{
  "n_layer": 9,
  "d_model": 384,
  "n_head": 3,
  "n_kv_head": 3,
  "head_dim": 64,
  "d_mlp": 1536,
  "vocab_size": 14534,
  "activation": "squared_relu",
  "norm": "rmsnorm",
  "norm_place": "pre",
  "norm_eps": 1e-05,
  "positions": "rope",
  "rope_base": 10000.0,
  "rope_fraction": 0.5,
  "qk_norm": false,
  "attn_scale": 0.175,
  "bias": "none",
  "tie_embeddings": false,
  "parallel_block": false,
  "extras": ["some layers without attention", "local attention windows", "hashed n-gram embeddings", "capped logits"],
  "init": "normal",
  "init_std_qkv": 0.0267,
  "init_std_o": 0.0089,
  "init_std_up": 0.0267,
  "init_std_down": 0.00315,
  "optimizer": "adamw",
  "lr": 0.000982,
  "beta1": 0.9,
  "beta2": 0.98,
  "weight_decay": 0.2,
  "lr_head": 0.00441,
  "warmup_steps": 482,
  "schedule": "wsd",
  "decay_fraction": 0.642,
  "decay_shape": "linear",
  "final_lr_fraction": 0.1,
  "batch_tokens": [65536, 131072, 262144],
  "seq_len": 256,
  "doc_mask": true,
  "train_tokens": 781200000,
  "steps": 5183,
  "dataset": "wikipedia_en"
}
Each number is 500 + 25 x the weight over the matrix's rms, rounded and kept within 0 to 999. Layers, rows and columns count from 0. Numbers have three digits each.

# up: layer 5 MLP up, 1536x384, rms 0.0649, rows 710-889, columns 32-63
# down: layer 5 MLP down (transposed), 1536x384, rms 0.0574, rows 710-889, columns 32-63
up710:485481447506516492499507526493496500502495507505452454513478487492453509492509516456475515519502
down710:513489519488547503536505491546480510513530479490511472448482530515544498470547523523500514456480
up711:527483493470514465542517476444529486526555538477503553499476495526519502489540505507536493540499
down711:507544486491458540474485533490509491473495495490502528495492512450489507537500501493509462491489
up712:458485517494519534507464514472465466512520506523503492515447449512514529466456540523508546491532
down712:543461568495493499513503501441492501505490509496501510479530531480509496498515499510536494527569
up713:469523495458503460516461512548458488506506505548544520495492516493505520506544512522488475510505
down713:487501510485519524517517469473494486463531508449465519525510495525516524492487538511528495536512
up714:501491507508522503510515536535503485464536476504510509528549473499439502518528470487497490519462
down714:545487505483487505518543489450484495470505502527496491479488476500526463471456504432494514490499
up715:466497434513516522534547525451502492496500476483516480580489496473510540499526475483540541490552
down715:510518471526489511489494498491498511472495486525503509474525482514477499465505522516501513505525
up716:481512490464509494552496508499498484524486473515489564520498483537532508491492539496523493485532
down716:502498488521534503488497522474513489490537538492500447503489491486457507510525493500500501497509
up717:542466467497481492504486482478529516506489503440509512471533511492526480501496501532474502504505
down717:479521515544474488507508565472501478550519483496510524494447502498488513498470529495543501490442
up718:466522483483478477503472507477536490495514464501492539494503533481491499499487513489537499493516
down718:508516486458508546445509498489483520480521498519482508503477528500493492476471528476509503498524
up719:512529498517488509529501527470484492518532522497481486485526464462507511486521511527505484506531
down719:492490446480487503495494505522517512502504499492520485497489556507469479512583475457485495465495
up720:523504493491475465545496472508558521459470493506493486536498482519465524498512516481490523543536
down720:522526450514538474454532498482483508510487506480489496523533508508475493495499472497503499494483
up721:520507518502480465528525531472508504509494482563490522494482475502472535502488471475478498523483
down721:484483496521527492546512505538549550472505512538530457492521489536537498463517487462469504483533
up722:536495467516471464519518493468496503472486551512508491514471475458502545483552481475528506507448
down722:545475482502499520500507469508478550484503516519537483431519501514510481552488537434510465495519
up723:500486471477499504488508507500473529429491471493482518554500496513495503513515536529502508498446
down723:478477474532508481489477523503502490498450503534521501476512519474516502481489473454493497506517
up724:489480484503490476483519525490531472444498511503517508536483480489498500459495517473512508545510
down724:546499501474491509497506452518507503520501469489481452534496507531542516504529534477487505515448
up725:512548484500512519502494533472476492517498480481467494487490464484527487508485495467512501493476
down725:528511502506511485479469517517466538538459515485505558522516528504549509516488512483502446484518
up726:483513436509481517496501490530513478506525524463489479521487492488499505480456494484499521512490
down726:502492497474515516493501482488500513510480504538492527449473536495489481489524507519470471490510
up727:494517459447523495486447484480470484510491443530466495505487439502519506503499492418515496498525
down727:505527494445457502514538529495490498458512499538470489497516524537522493479468494485511485480494
up728:502423448451456468492495474462522485550512563484470517464501464561511540500542494472501505528497
down728:505569548522503535445517484531484494483440523477501519480510524546501541488501567538479469504415
up729:504476487502503502557482549485472479476500510539492507539477487500496490498512491502513524488481
down729:555510505502489551453500443487517483494548474523502495468507534546489482489510526508480500484515
up730:513499486470472511564452480523503515461507503482564523501543531504459526523534524504505534509491
down730:476498472526463477585520496509492480479490526518551515521477515498499508498496502475508541477526
up731:501414515480492478497467498487545446484506547498534530481435510545543504443526472485479495509512
down731:507477485511492497498487486561502550464450511552427524478504491472483519494485511518474496487540
up732:517476474522525514517520522500511500480517481536497537521480492473482499519476466514507496523544
down732:472495537484482511531542494482456464485511506515486508500519523526518473480551478511527519529507
up733:531506461499509481492492479471571511516444491493502507496463491468507536469526486508495511513512
down733:532551479483472498485496557484499532459527519459516492598469498516489518490513521496489525518468
up734:476520468502538452506504487470493471462515481499493499542503538473534540489524496498531507507513
down734:524566487523475513473474517499516493493538514522528521495503470476473478519496531472503515494490
up735:508480479464467473498508518500491502495525506500489492524477479502456509456492532489470509516502
down735:455551520494494516493486433525495489499498488503538532481488505477503472492530428494492492474480
up736:475513481494485499507496505502509487503480511505494523526539479505490528538496483501485489494475
down736:460554491475501525517508513557466533477498547527468460503548500503528477482453499509532503457501
up737:512441480486527520571481501503506479446515550524534503505506530478481504488533486486516517510554
down737:495510497497515491524539518491490530495556528522468498526549467512535490571485495517495516495484
up738:489516451497467487506476565483493499490463485459479520490452466476513515443505497507514547531505
down738:476504496498472512450496502519477479503588520506486489491497526498543519533528522495512469496494
up739:487444460521507495482527511434482475472536547466531489490538470526484505473534518491514512496551
down739:475465456498476532559544485503514441511503533535480499469534515490465509520484494538513508527537
up740:497475516474490435494514530507447467449482499481556511556522489510513498482548521492538487503519
down740:501516487484469504507495497496520513527508482521475483484533446462553463546522512484478509557505
up741:452463527485501494513531523491464514483513475487487500509485502522527525483502529492498490506506
down741:486497471485501517567486497539455503528457508502510495504484449480502483501499488470507477532515
up742:532457494487534496524526516494489465496492504490501495510508480454520537511483542438543527476493
down742:500464488542491463519493485486490428493521468504522498513512518556502505463454477513464484519498
up743:526459519489519447536527503489481482481538521531511487527506526494485518498517519449540487496505
down743:445531492494494548477472496510504482468502504505507496486484486498507504569496523562498530503496
up744:524503507506498499507445499517536472493512495504511505507511492476510511481475498463531531503544
down744:485552461504481501515543489488514530474491512477460464486476506540481510479531526481503512493465
up745:508510512526507489464487524459538501524492511483493559512537496469531530493549524490526498506504
down745:476481538495530487476511484498510486492546518511506521485520500464464502521523498488524501483497
up746:528509523477521502516519522487517464520511525488500537461504520477500530461523504502530532512531
down746:485533460518487461478478485463480459525495520450534468511504508537554472498517519488494477495480
up747:507538503530526481501541532482492544473502451485476485503530527502492503486513476442503480495486
down747:460429499503494510499462509514487491495479515517496513493482486495499514538503477514523546487493
up748:506519478461555477525507514526490524481524495535482493507471523510442516475506455505518493525458
down748:486480532456435463525469480490489518483535551520519522480472501493518527514427479551525517509523
up749:495494472527511529494490508505526521518453462501503490510443486447521529471499494492518485492499
down749:523524513478485489517498514522481436509521527510480524501527526538479522508503528521512482497493
up750:528479499502517440522509468498530482465500501508497480514488498539493499500489532498550488501523
down750:492532484490529556501478458483491542491518514532491498490489539498441495513503488472486504514485
up751:490511476487445476491487497503515513486501501489489475555493469504455508480495509513486472538493
down751:528461431480508477506467474511482521495501526475482491475501551502509512471519551457530478491512
up752:486518514531480511485488467479543449489520485539498511502488515514527492474496516475523478480464
down752:488519524500501517545481510508508512501504541486500517508525522517472464510501451484518496505537
up753:511496490494472520480530514483501481443542492495497470466534469518477510478478487506482527515499
down753:519506493471476459536490528496504505528466482494522495499486532495516483537521526518479507495520
up754:493484446476524471522481484519499497510527515516560505503510526519488488505488514459525487503495
down754:491524538500518519474496514504496511502484475506472493487497467483539530473511476529491505478508
up755:490503450503457499559469506490492521531498501517474507519444464501486498463501532531510534497441
down755:485485481511508465523464511537506504510471503516517518474520534506476470545496495478545500495512
up756:475500441482493437531523526479484509472541561530524508532438507475493495491517514459528517548529
down756:523471493505479464520493490533511495473523489534468524524518492470478543471452488468540537515485
up757:474526517480496485529460487485485500465536516474492493531508488497512508486512495477483491544541
down757:498484468484473508479461505513485483457470483471546488474466492512473482503507508512528491513482
up758:488492482470505486546480533495453493439519525506529529482495460511475497509548491477552530535514
down758:495506485494546496482489485463489507484539536491494535524528526498510505503512440505513532525547
up759:528468482465516516517495512459524494511505500489504544521488520519511507503491504487498482506516
down759:501480487502533475475510478513472510511447452501480489532536504501555474506498484507512500495515
up760:495473513474498525523480493509496498502484492475492527489509506503515543474521486476526518500483
down760:513527480498512462491514483470497546478499517532502483467510502494533499513474510522520497477513
up761:444502513450483540504480468488461505453486498459523531513528479518497513463550478501492468497503
down761:493487481511519488500451492484499534472490483492526509491499495449485546510485483475508467443523
up762:494523520502514488510527503502506508470507495485487490540521498551527507438497502519502511511461
down762:526464489465479529523476527480505477527508522523526537459501530478461495543497521482531535500504
up763:504494468473537492507489514515513503513521537523447468551486467513530500500499542484524533531552
down763:509475542481490526546472474463497487545496510538515512502525514523507513521497541534506539505531
up764:489523476503519488491484496531513486537513495493497487505473449497536522483498555469518539508524
down764:489466527507497498508509500485493511488506509542495538507492510487480493510530468509500483516472
up765:470472478544484480510463499519513543527531560575466507471459482469488542536487480454477519514515
down765:508514510562507457474509520483482487487464546509506494491538521508515586503530522484528522510493
up766:506485515477475491521467529512542520531515490516507478481515532479512541452520495530516528515494
down766:485474493510497473464533492512505498500555501486489522470508477529463468563529492483488498509543
up767:502522472473481478480517545506500461484570536488513480497515494431500484553518443507513514517515
down767:534493546491462494500480526464502533488486532498513467464500501472496494547514504509533519530511
up768:518467488499506470492462500489526505516495508526541509517480509473516487499528510539519572546480
down768:514526524498437519463494516509507506544509536528500540504514532477506536541525495515542509506552
up769:489485512492472498494499526511543512462509517539506528510486508470482492499522462472531485510511
down769:552497558503540461529513517399516464473515465469512491498532502511489524474475475463507566523517
up770:495522513467490477527498508510552475491516500496490491497505485506442529446505467492491488513464
down770:526510532476474544484522440492486508497494512512496438479505472476494490493481509493516533483476
up771:503454469489459481568507489523530470485501514566485517502467481502516503496457486515456466523478
down771:503509462472519520496510492508484501454522475468501463509528491498504491534523500478511522490512
up772:521475499492530462522487497526489498491504544502547527473458530506438527509529528507487519498502
down772:498517486520490524508515529473481536515510497464440491491534484514533545477517508464523453479489
up773:527496477491497500515493519496515503506506546499545517512477498500505520485515528523493487515499
down773:460495527523511478525520487518487494499503509526477507518488524537479498478513472507516500494475
up774:534444456470513501507474514482525470514540543539492500504499480446451537504510500492503488526484
down774:489518486496527534506532475501466475529476506503500521499510506508516505512523512502456500482480
up775:517512515488487544491490516498502487521515494503468528543521492490476520493502469509512490496478
down775:502487486480486479503490497492522465479494493503537479521470506482488508514488484493520499535539
up776:478442454470505445546509526482534495548488564487504475492522470519503533465506539478484505570527
down776:518472467530545511507510430459501506413499525536489467471480512525473492466505520457484495524524
up777:525512472495505499528489510471498477486520471518504512512444503509517498470492486502553520495497
down777:495524538471507483518460467493472522484504501496515417498472486480492526491486495491493529465489
up778:465536485475463456456458536431491505522554522490517507505499485457529509448497507444484466506592
down778:536537529506503538534514485554505529458509498512537509510495476500486482494528458532508488516446
up779:506520460467482459508482507493490496491506484492501482493461489476490519494485469481539503515482
down779:532506503510486501519470488499501497523503488484506506481551543531553530479535527501456515467567
up780:503449470475520515513456482526552472491512526473536499539494466475463496457505493508485521533497
down780:490482483478482488482480490500506484519505484517511478472485554471490469469494521541484508488494
up781:536503500494488514502508525515512512505504539517483529510452516526489489482462502464504548512449
down781:519497481483470521515506517511465473488501498510471522490514483500490476480513475513540487513558
up782:494505457503507490519470526479586478534522512502509524545462490467499483505539512467532510525500
down782:482496557466504484524479491470471527495542543515493524522530547480488505519492493486437499554486
up783:473446483497501532502505513495553487445481528507531511525491495530501523468501456505500543502521
down783:519501498517424491534498495497467457545540502505476525473480486517472491525529486572484497500521
up784:496449498460529490552434532480488479498500538559525508526478498517494493479538483512481509542540
down784:524495504477509494517511501539490480481504543489451530513501523488505503487519517480507518503522
up785:482474506497479502551449531528534485549495478536523527531507458498529509486518469506509549509472
down785:459464475488497481475475479558486494499530490491498493515493486467435464470531541517515450478516
up786:494524463498505488509480500503504494524454526508538533505533496505447512537507507492485522519503
down786:490486519486470467505533497483513503513525480488501485508530500524464514515511451530510468509493
up787:508507455512507497530490498489468504490500491515552534496484463510521513506541548484483500527487
down787:528471486495502539536535468489509507500500488446466524489522497477518475511498507489518490533524
up788:480503503439486499497488524516536485509504520522459490539498488514497525497496529478502533561478
down788:482512487493540468497532482497535500493436518453496510502473549518494512479465519512510521487537
up789:508496509508513426519489528522554529468493476500483489520486496486504510494501535498528487504481
down789:495477466471504540471480484522487470490510481529506465540506509492483463476529500498542524481462
up790:508486525512518487539494517479511509518554521518473526478550473485484493471536516399488511519516
down790:487487511504550482500463545511485493548461494503480477525507510497523484432523501535522481525491
up791:523477459464455448531477524477492505492486499461519512530499479532458552456543514462468531475482
down791:519546486528476517497509497537504502530517484484511489503565511498513516470496502536442516515482
up792:490524527522471497501504495528486462483445464496520471504469510493497488492509502494554552487510
down792:500465521492533512499465472512489518467487551493465515527487469482529504499514524499507497521496
up793:499540524528502527473529495541505507478491510514508520546498493433459541498501485472507472564497
down793:517482506534523500468517442503513492483491491458514520529524472502547490488487543457531533499492
up794:481535471500488479462492509464495446519548485493480544503523500458512534503492521520521447514500
down794:521436456479482504437465531535499492491503486488448508545562488457493494521483498515455482475543
up795:499517481478502501523519517499504522482558529495511522542488493503463504502559478456509600515482
down795:532479516493485481488453521541486504496486491486518508490551496522508493475542490565478531447524
up796:494496490481495480527486516496519473443511543468520478491485474517540480491531476506513491525491
down796:504508472481497492465443465486549498510504507493460525466485511495480468492532515496484514502526
up797:446482486470485488489487528483475490483507470500464485511516446493475521529536473474478524480511
down797:457495500555515487461489505488522478506532554541472522520526508458507529519497445494503493500534
up798:443505481448507481486493527526485459473490528523534487501482485492475517532499429476564510505510
down798:526473514493485448529511483496469542487489510513523519500574484486440436491515489486485510504474
up799:461493503501520516530494518484519491514517500471467497497520478472520570473483490499532511522519
down799:448499446505498498473462514487473456464479478452501485480474486525501469500509494487509523472468
up800:547494484534442516498502533497489483479521469502525517492520527520452542453493520497532524488461
down800:507498461513552532496440458472524525504479544435504439533557484543453537488519513478481505523529
up801:506474485487515472549482491538527482508475512495489493500507456490503484472528494493481498508474
down801:481481498495497505487509474483490453507556530503551499480522534530484488473487448537496458497570
up802:506478520506526470526546521475495477430501484508488485491469494466461515490494421481481541529515
down802:474498491518499481524521503480514489503480525501515504475467514519500505489483478524500542489500
up803:504479464480475520502502512466526535540467483518498516494496504482463526491489528448506519497461
down803:512492492476486503542481506535502485489465546507550488454512483490488515452522461486517504469547
up804:512472476496525502494479506477504531469526509504532526497482519508502483482477473521556527530479
down804:512505499482516469514494527535505477510493501502482508498487475506528515511472503536493470487484
up805:509555492517511455513471497479513493545527499500495501486490463464510520546477520441485480491495
down805:560499509538462461513467500491489513501508476469472438523539467502543585492477497523492556479502
up806:502523522498476511485503551457541510488504530479458536489498489540494518442469493527488500495517
down806:455471514483502491513517510489498532519432482489489523510526507471503495496531470487476502543499
up807:469479512510514450483486497466507501524494476483500519490493479474508531491490482522504527525509
down807:484538481474509532513525498520516495483492448488514513486524525507504471505508514522515522513478
up808:521514501489490498500501517492540482462496542482473469521494506476506507534492470504469499497490
down808:511513497510493514506500505509507485541530541520555532496513517491480480527485508515474511445535
up809:477517517499496512492535482485499500519514479499459476506495493492512525509527470511474501509491
down809:468524519517504489474497478510487483521488471477475482483526494508486522470514519497547501470514
up810:451519495492492474492513503524528475495488518519453518491523527524521528540522507500513523537519
down810:534470470496521499534475478552506518456466475466494510478478469555448525469468482521480522457422
up811:488458526481501493500474516521511497461525486489527505511492505494464495472519466525491515505518
down811:447486484484587518490515519538499516523527486510538457467510490504462531521517502487516490537479
up812:503531511494487491545529502495510509517522519512464529545511488454489461513497515449529510538513
down812:450485504474518528565451521489458491487455496519508515500535511474542545480488492508501508482478
up813:504449481471496485534514524452478498462471527527479475517483500484490506438519500490511522527508
down813:466514491482527537488485462504496537500556473479483498467495513468468514510530520501496511473466
up814:509494485524530465539452561534515465495514495525481529538497510525473457506492478534528507542499
down814:533491500510485512530523530515544488453504518513524498526468485527492533478459463501463495504541
up815:525506492494454516491484523500505496489511503524533469463535530464471536457523434537467540496528
down815:483543493534482477481495511469474540474495507498476453501483474475512512564512486476489476510485
up816:505495520512495496539507523514510499495475485557511500482488480472495479513498449470540502501488
down816:510524487509516489482473496506518515470515533507469477511477519506489498502476492502508468499496
up817:568509518514465496534522502531523461510476549473470509500524500494484508469542510502519514494519
down817:523518482469486526496548508519457509509476480456460472505502481479550493470475502495458565503492
up818:509501493517470478546502540488510511534533543543465521463507519522489493490490497538501544500537
down818:464543526479490447503509516487520521488489498497541470509514553495447495516457477490487519518436
up819:498513488488529491512529485455458496556524526550530520550503503485467514537522519469494489509509
down819:466466500467488550461512512464485543513513538515511538492493503503522529531488433478537501477476
up820:454453495451491511487493510471498444488514528541491557497479486476458507473508502510528500491497
down820:538546522480461521490519459515480524507490517510445491525493496486497517524520513477530514481528
up821:518501487461493509485510481515503489524490503508487532475483502472493494476517502479462482479494
down821:478508491512535467483513461486542533491467517489500470486514452494440498485491563517511508506501
up822:489483493480471503508524511456494469514523557472524556502475472505484485482505471476505533497534
down822:502496547494529445454495498511513500486505508495529529529535512506461517492457514502497513474495
up823:494505510532515474510484478470469491578517488457507487547485462491507505534509505514548488532434
down823:520440578447551507521514504540486532519481452524524522482496477533534520440465517497530554471486
up824:475492510492498527505539494490490490486481510452494519528469513480485505481504479502473484476512
down824:530471486509490486489481530489511507494536471545488491507505475528477494510511501501488529548470
up825:504487457484509477534458503522545543522492500526493478495514512476551486501516501510514480494522
down825:505490499490490559504507467508498501498503491476474485459535471505451517506483493462466533489469
up826:548451479507511486534529501522505503515509509473539475540481471509481522485504485469551516543494
down826:462563495505511478502545514506529473504502515456492480518439494496506491465518517518485527508496
up827:525469496509486489475557523502492446515546494529473476474502508508529479469458482557499545516533
down827:500489471507506493473502508502498487515492512514445503522498510473504506529539468445526501531530
up828:516475498531493462560479547501583538469548516537525501530521526495472529504518502486526584524533
down828:486532550498511550478544528491479517499524529493555503495509523517473541491475501444449544435495
up829:465477510511494508519480495522486524457512473504528520503514481518486513468536512498556507479499
down829:549517505512476473500474572483491519510495512474479481510444512510502541490506532505506552479490
up830:479488509501467478498516510481497483481485525505482530473482509519484489487538512501517535519482
down830:549516491470530464502507490513549547487517483510518450501544498481510527515480473484507463492498
up831:520523518482480473473506470503495520539505512498490499508544468495497534495509507516470486516470
down831:527500510532468503511487528438475521504502518494488490481474520489534494515457499471516484470539
up832:447506482475490465506514492522473476529501471476522508459525519465516500540454500538500512497520
down832:480486526515556496521491512440549495469521520464536500486489522479515499489535506493494487518514
up833:498475461518523463528461473494483513501508461477514484524503468500516521509527518494488488477507
down833:517492501451512513506469526499498507501501490513505532527448484527517473513506527439497470467512
up834:504482461511493460555534490513478477470518516477523469496512448507480511516470496498511550529495
down834:492502531457508512501530508465510511484523477498505509531495476530468502522513508526502503514498
up835:496454495460461490539531495462543496453505515487529487484515479477499458476537501472475538543482
down835:489526542512483515506527536526497550470523540517512458492453509473507490513453527536500544509470
up836:501492523485507500546497530531524494459488506499505537493490475456536579492498527516520495542503
down836:475518504487525524474493511526518527514457523495495510493557451535522514514478518473471514505509
up837:448522510481470484495502515522493486508481583529521504488494505529476522507529525511491528513501
down837:463495517559509479540515520497456505505531475492488498498517515477508519479506459481544532478512
up838:451480495472493525521495534492531463529464509492509489521499473468521506443459509482535500518468
down838:501469498506463493546497518482512472504496505508495500516464461514504539524561494483524482543469
up839:488488497514481528513466535482553537508559528523529499498467507478477482513539537503479515538488
down839:516531536543482499498436449489543512549438493474504506459497512475488526512495547506542513505487
up840:545510488488460494564497482480492502502548501459534487528499546509473505504528515460477493497499
down840:496480527495505514515530509512523525560529452522449499486499464489513489509431525506442505467493
up841:525518511515525454525565501472504486500488552502524522525469440490508534546431554471517480524527
down841:466494513492484500491495471481481513501531479506494482491523506484511508495460527515532489499511
up842:480497504475515499495521519485481481492501494512497510503503502501523512492441473475540496557470
down842:490487528521491488556486509515495527505505543498493482537462507513506481494538502520497492479534
up843:482487504504420493544491522495512502516531475519515535532498503488488476481532502499494565510522
down843:507482460533471512471504494475530508484461466494525477497509497459486495504520471532478450486498
up844:483466513488466462500506509459492457480525517482501533484513482488436512484497512498519478498467
down844:495446482466472529450524492528466513499527508486502446509482505500475442488510534513459458480509
up845:547518497519509509517521562499494532485513526479480521564520509511485507459503492512479514528494
down845:515443516531450469478534530527491531492565506535498519466529497473485522540474524487471545513516
up846:499471493495487503519484547487486499481471528538497495498450516487468520485495492466518509489494
down846:534491491501490480493505530488483492497477504514525453497496477494517496499489498501476509523491
up847:511496486475495483492499475467515511485500490499495520516431516475481512498452520517507481544499
down847:477480506511517482546507491503549494527511478456499447489515508528526497481471485536482522475492
up848:529518452454506474485455487516536496552524522502509511505496475520519528483522525523475478528485
down848:488467480512541505512470486493503497543446501494469486468478505494511500497498446493509490521497
up849:505529501517494460496495521511511514479491555474501539503511524514486505482511527501483478482496
down849:484512497489485502514499535502528481522520477470467485498479441503514510456518511533438481538478
up850:492465519485514479521533495461485513521493485570512555523528489512465502490528448509504514474516
down850:540520512461511528493513477498527509493508513442512499541493503484517494502484533490515488501515
up851:510527487505484502531470508510525534495508484514522477513518496476452517485530510496517494502470
down851:518429472462503475494504515515506476519510478507464545513438481501517528499459515486496513464526
up852:548512520469494451486519498482507467483497546497506510492475515508493495468490483455482485551528
down852:537515533530522490510480484514526543483494504500495539466468505503492497482503491496492510473486
up853:490444502486534514517468525498544464512525485502523549537508518493463486454506468468530484516497
down853:511497519487499538479501469514497522526505501468534515462496488545470479509529536512506504482476
up854:484513482488531478496503511489506487517484511512471544501509481512509487495500477501510489535498
down854:502486463506503500509505505510477527456475493504503526475499489529536532506500516501497542486461
up855:522521473501557506522487498500528494520487507489545485578505493485484522505505521479544505511477
down855:518481507500477515497492482497521496495508459494499484497487499530505501479478477510490462537497
up856:545497497494500448499516539464476489484529517493509544508534508505493520558476544487483510509515
down856:491486517473468509501538508495510489533461479495516509532455519519514479512491442548540550545495
up857:500460502488481517530474527487520495510526532481534461503519521495470488498513512478513513500516
down857:542559557510530495484488544529477464488476460510505482514527485493503512471524488498483471470498
up858:483539556501524477509501531539506504494496483476442494502506526477479494481511440473481470488455
down858:527476543533488510502511520453490529492501511532517508514520492510503496516493510517527482478498
up859:481482480455487484510465514497527493495500461522524521493515491489431510513520497533553522522496
down859:480463497514510492515519499557484474462460529501510491519511484542486478477510531509502467512456
up860:500509484462463498549472504523490496450512525503534488503496483532526510468489530521558537498497
down860:499468500514467520507513521489497494514532500496486519480523543506508544509490480471516490470523
up861:493477489527518522524487493487496494480517474477499489505517487488509523445508519516496482537505
down861:494482523510492474521544479473489489514486559531523538533467523480499493549464487480527512484515
up862:486502475547527469568530513469562484536502552483520531495485436480494508490510478480519501530485
down862:509475489511463483544504540478541478525491567511479553483463535498441534511552498435554494497474
up863:478464491478452490483529540513543492469555536555509520537476543501492496512487463481471476545517
down863:490527501540489476491514499512541495473485519524482470469522495548483489505531511434471507475465
up864:504458517521455491500523514440494440440496532503502523520486505456446530504463494493529459540489
down864:524507531507515534500511531493473557527565521511483533511531494496488509536482539498472499502504
up865:508525449440557478530451483507549451504512471521489499515498475508535496470447478472514505506488
down865:518530486505481480502457515551546539465531488497498514500494481479472470514501495530539477474450
up866:478462492521475483470489502539513500502493512497466489541454481497453512539449516510522519516512
down866:527520480502515496484476483515553510486483492476516487521482520506551513550505513465521511525524
up867:487474496504542490508457503490551485483519541520534505485500532517485555458500532502505525520498
down867:517503510523501519457480507481471521515512491442497495512497503521491475510542474510506486486486
up868:490484466499478534462498548491489492498498497497464513506480533507513479436515497508546517522482
down868:531518546485470502536510498495461531516496505491512521455469493505505477516507523533510481527513
up869:480448445494527502535487526468505491456523528481525471553512549510487492505498505449537537519510
down869:524484497505497469494492459518488498490530497456463471533488508472492497544507455503457520505496
up870:492447499539489513566494493501505462474442517496469511489512526545502500477481494502488503560433
down870:523481490488504484484492507516516498506446492519473467475524524520513470480474490514474509522508
up871:475488465525505465545531509477515434502459522558497506543467500442506563489496483519524457595507
down871:525487536554499520453546492484465503530530457471500528456476499496503482481490513564565490525524
up872:500511462505460507519525494511479521513502511489475504551474487501506495502467505509501519494488
down872:508512482493489504518497461467515503500495490520472513514483500480461559518527520497511499519480
up873:500469494504491486508530508523505512471513485504521484479482480529507476474511437502510496540530
down873:508514513477524531492460512517508504460498456507476523521528495485530511494526506502535517477521
up874:469473487475432521514529541486477475495488479495484535519486491516465484484493481434499542519538
down874:493518477518503503476541512495516531537476530509469492508503516538481503513505496481475511505504
up875:477475492530471481499535520474477444516506503461486513485475518527502503490547514497535507494495
down875:498505509508502529494489493491515538514496506538478484508503512492513536471485511515493486505500
up876:497470493506517502523474486514511504501513513521519504518476470471463482516515502525495491543472
down876:466524519515494499460488507511453513536414482496530516496482477508503490511458506533512504458486
up877:491497493508498457554501531494509494490543476503468509493499452493536513498496485522523503536501
down877:522508494506511495507506510515505464482488478534485524541524491501528471496513507542494570502499
up878:547504472476477503563483517491455490458473502487496480529500516485464544509506500480492547512516
down878:538537507559488507523485506503505530546470509559488535511504565515525464491462541518486535538503
up879:495482506456498508500462518509517524519511496532548485517485490458479515501509444508492504500467
down879:525485540515482478480507480463527489523499557520494504478547519469477496560496499482502504518525
up880:518477454496472507505511524479524498442536493486534507535507483520514504500537494493500518530486
down880:549525456486506486515473498499516527491445481530483458479464527485521511496496485494507512493499
up881:491477511518468506491530508476473455500527504556526510533462497499503510476461475466511501507504
down881:522470480504527484477494470527495499455509507486484496475475496494506495529517456526513495536481
up882:493519527533449503483501470480476486489520484450503490544485490469505520522467455502520522531465
down882:535539534469491568507524506486519461510481517472505488469538542511531565526530526481485506458491
up883:503495478514504479538469489539497498503497474470532520517469505529492523486524516522507508486498
down883:494498523518450460480463482511517497512503505523491500484505483489513504482462531435527489475502
up884:483474485502540511470494505470538472472494549536509535522462485476505491491478488471518532489515
down884:545458515491493488565496507481492495481463515477552506506511477486479474506496471479512533458549
up885:522504519515491511532473504521558489449468530533518530485485487450519500486465460504512496507493
down885:490530465483515545500509469537501509514510514494477505507504507532499520487479526465472520543490
up886:532509490532460466544525558511487518505483445535508548487529490501487507465548458467484535502478
down886:507492476526494484491498498524468512564518549473478517453486457496474502470517507463480521505498
up887:443505462447506500530514486480470474479473474484511528498479515469495522465494512495520525499502
down887:491495488517490503497514507511489481538483523478511515508515526479504501519506488543487558494489
up888:502483417504513497513443518494534524503500503484525475518470497470519515472510492475484521490538
down888:496511528523508494507477520483466466514554513500472479501530517520530504491476491483526509487521
up889:528481494497495499513516505492487518490503505528528524534510476515458515498532499482539481490514
down889:505494495444489498522484541525508490487473480462497447504489481473559448549472514529503511490495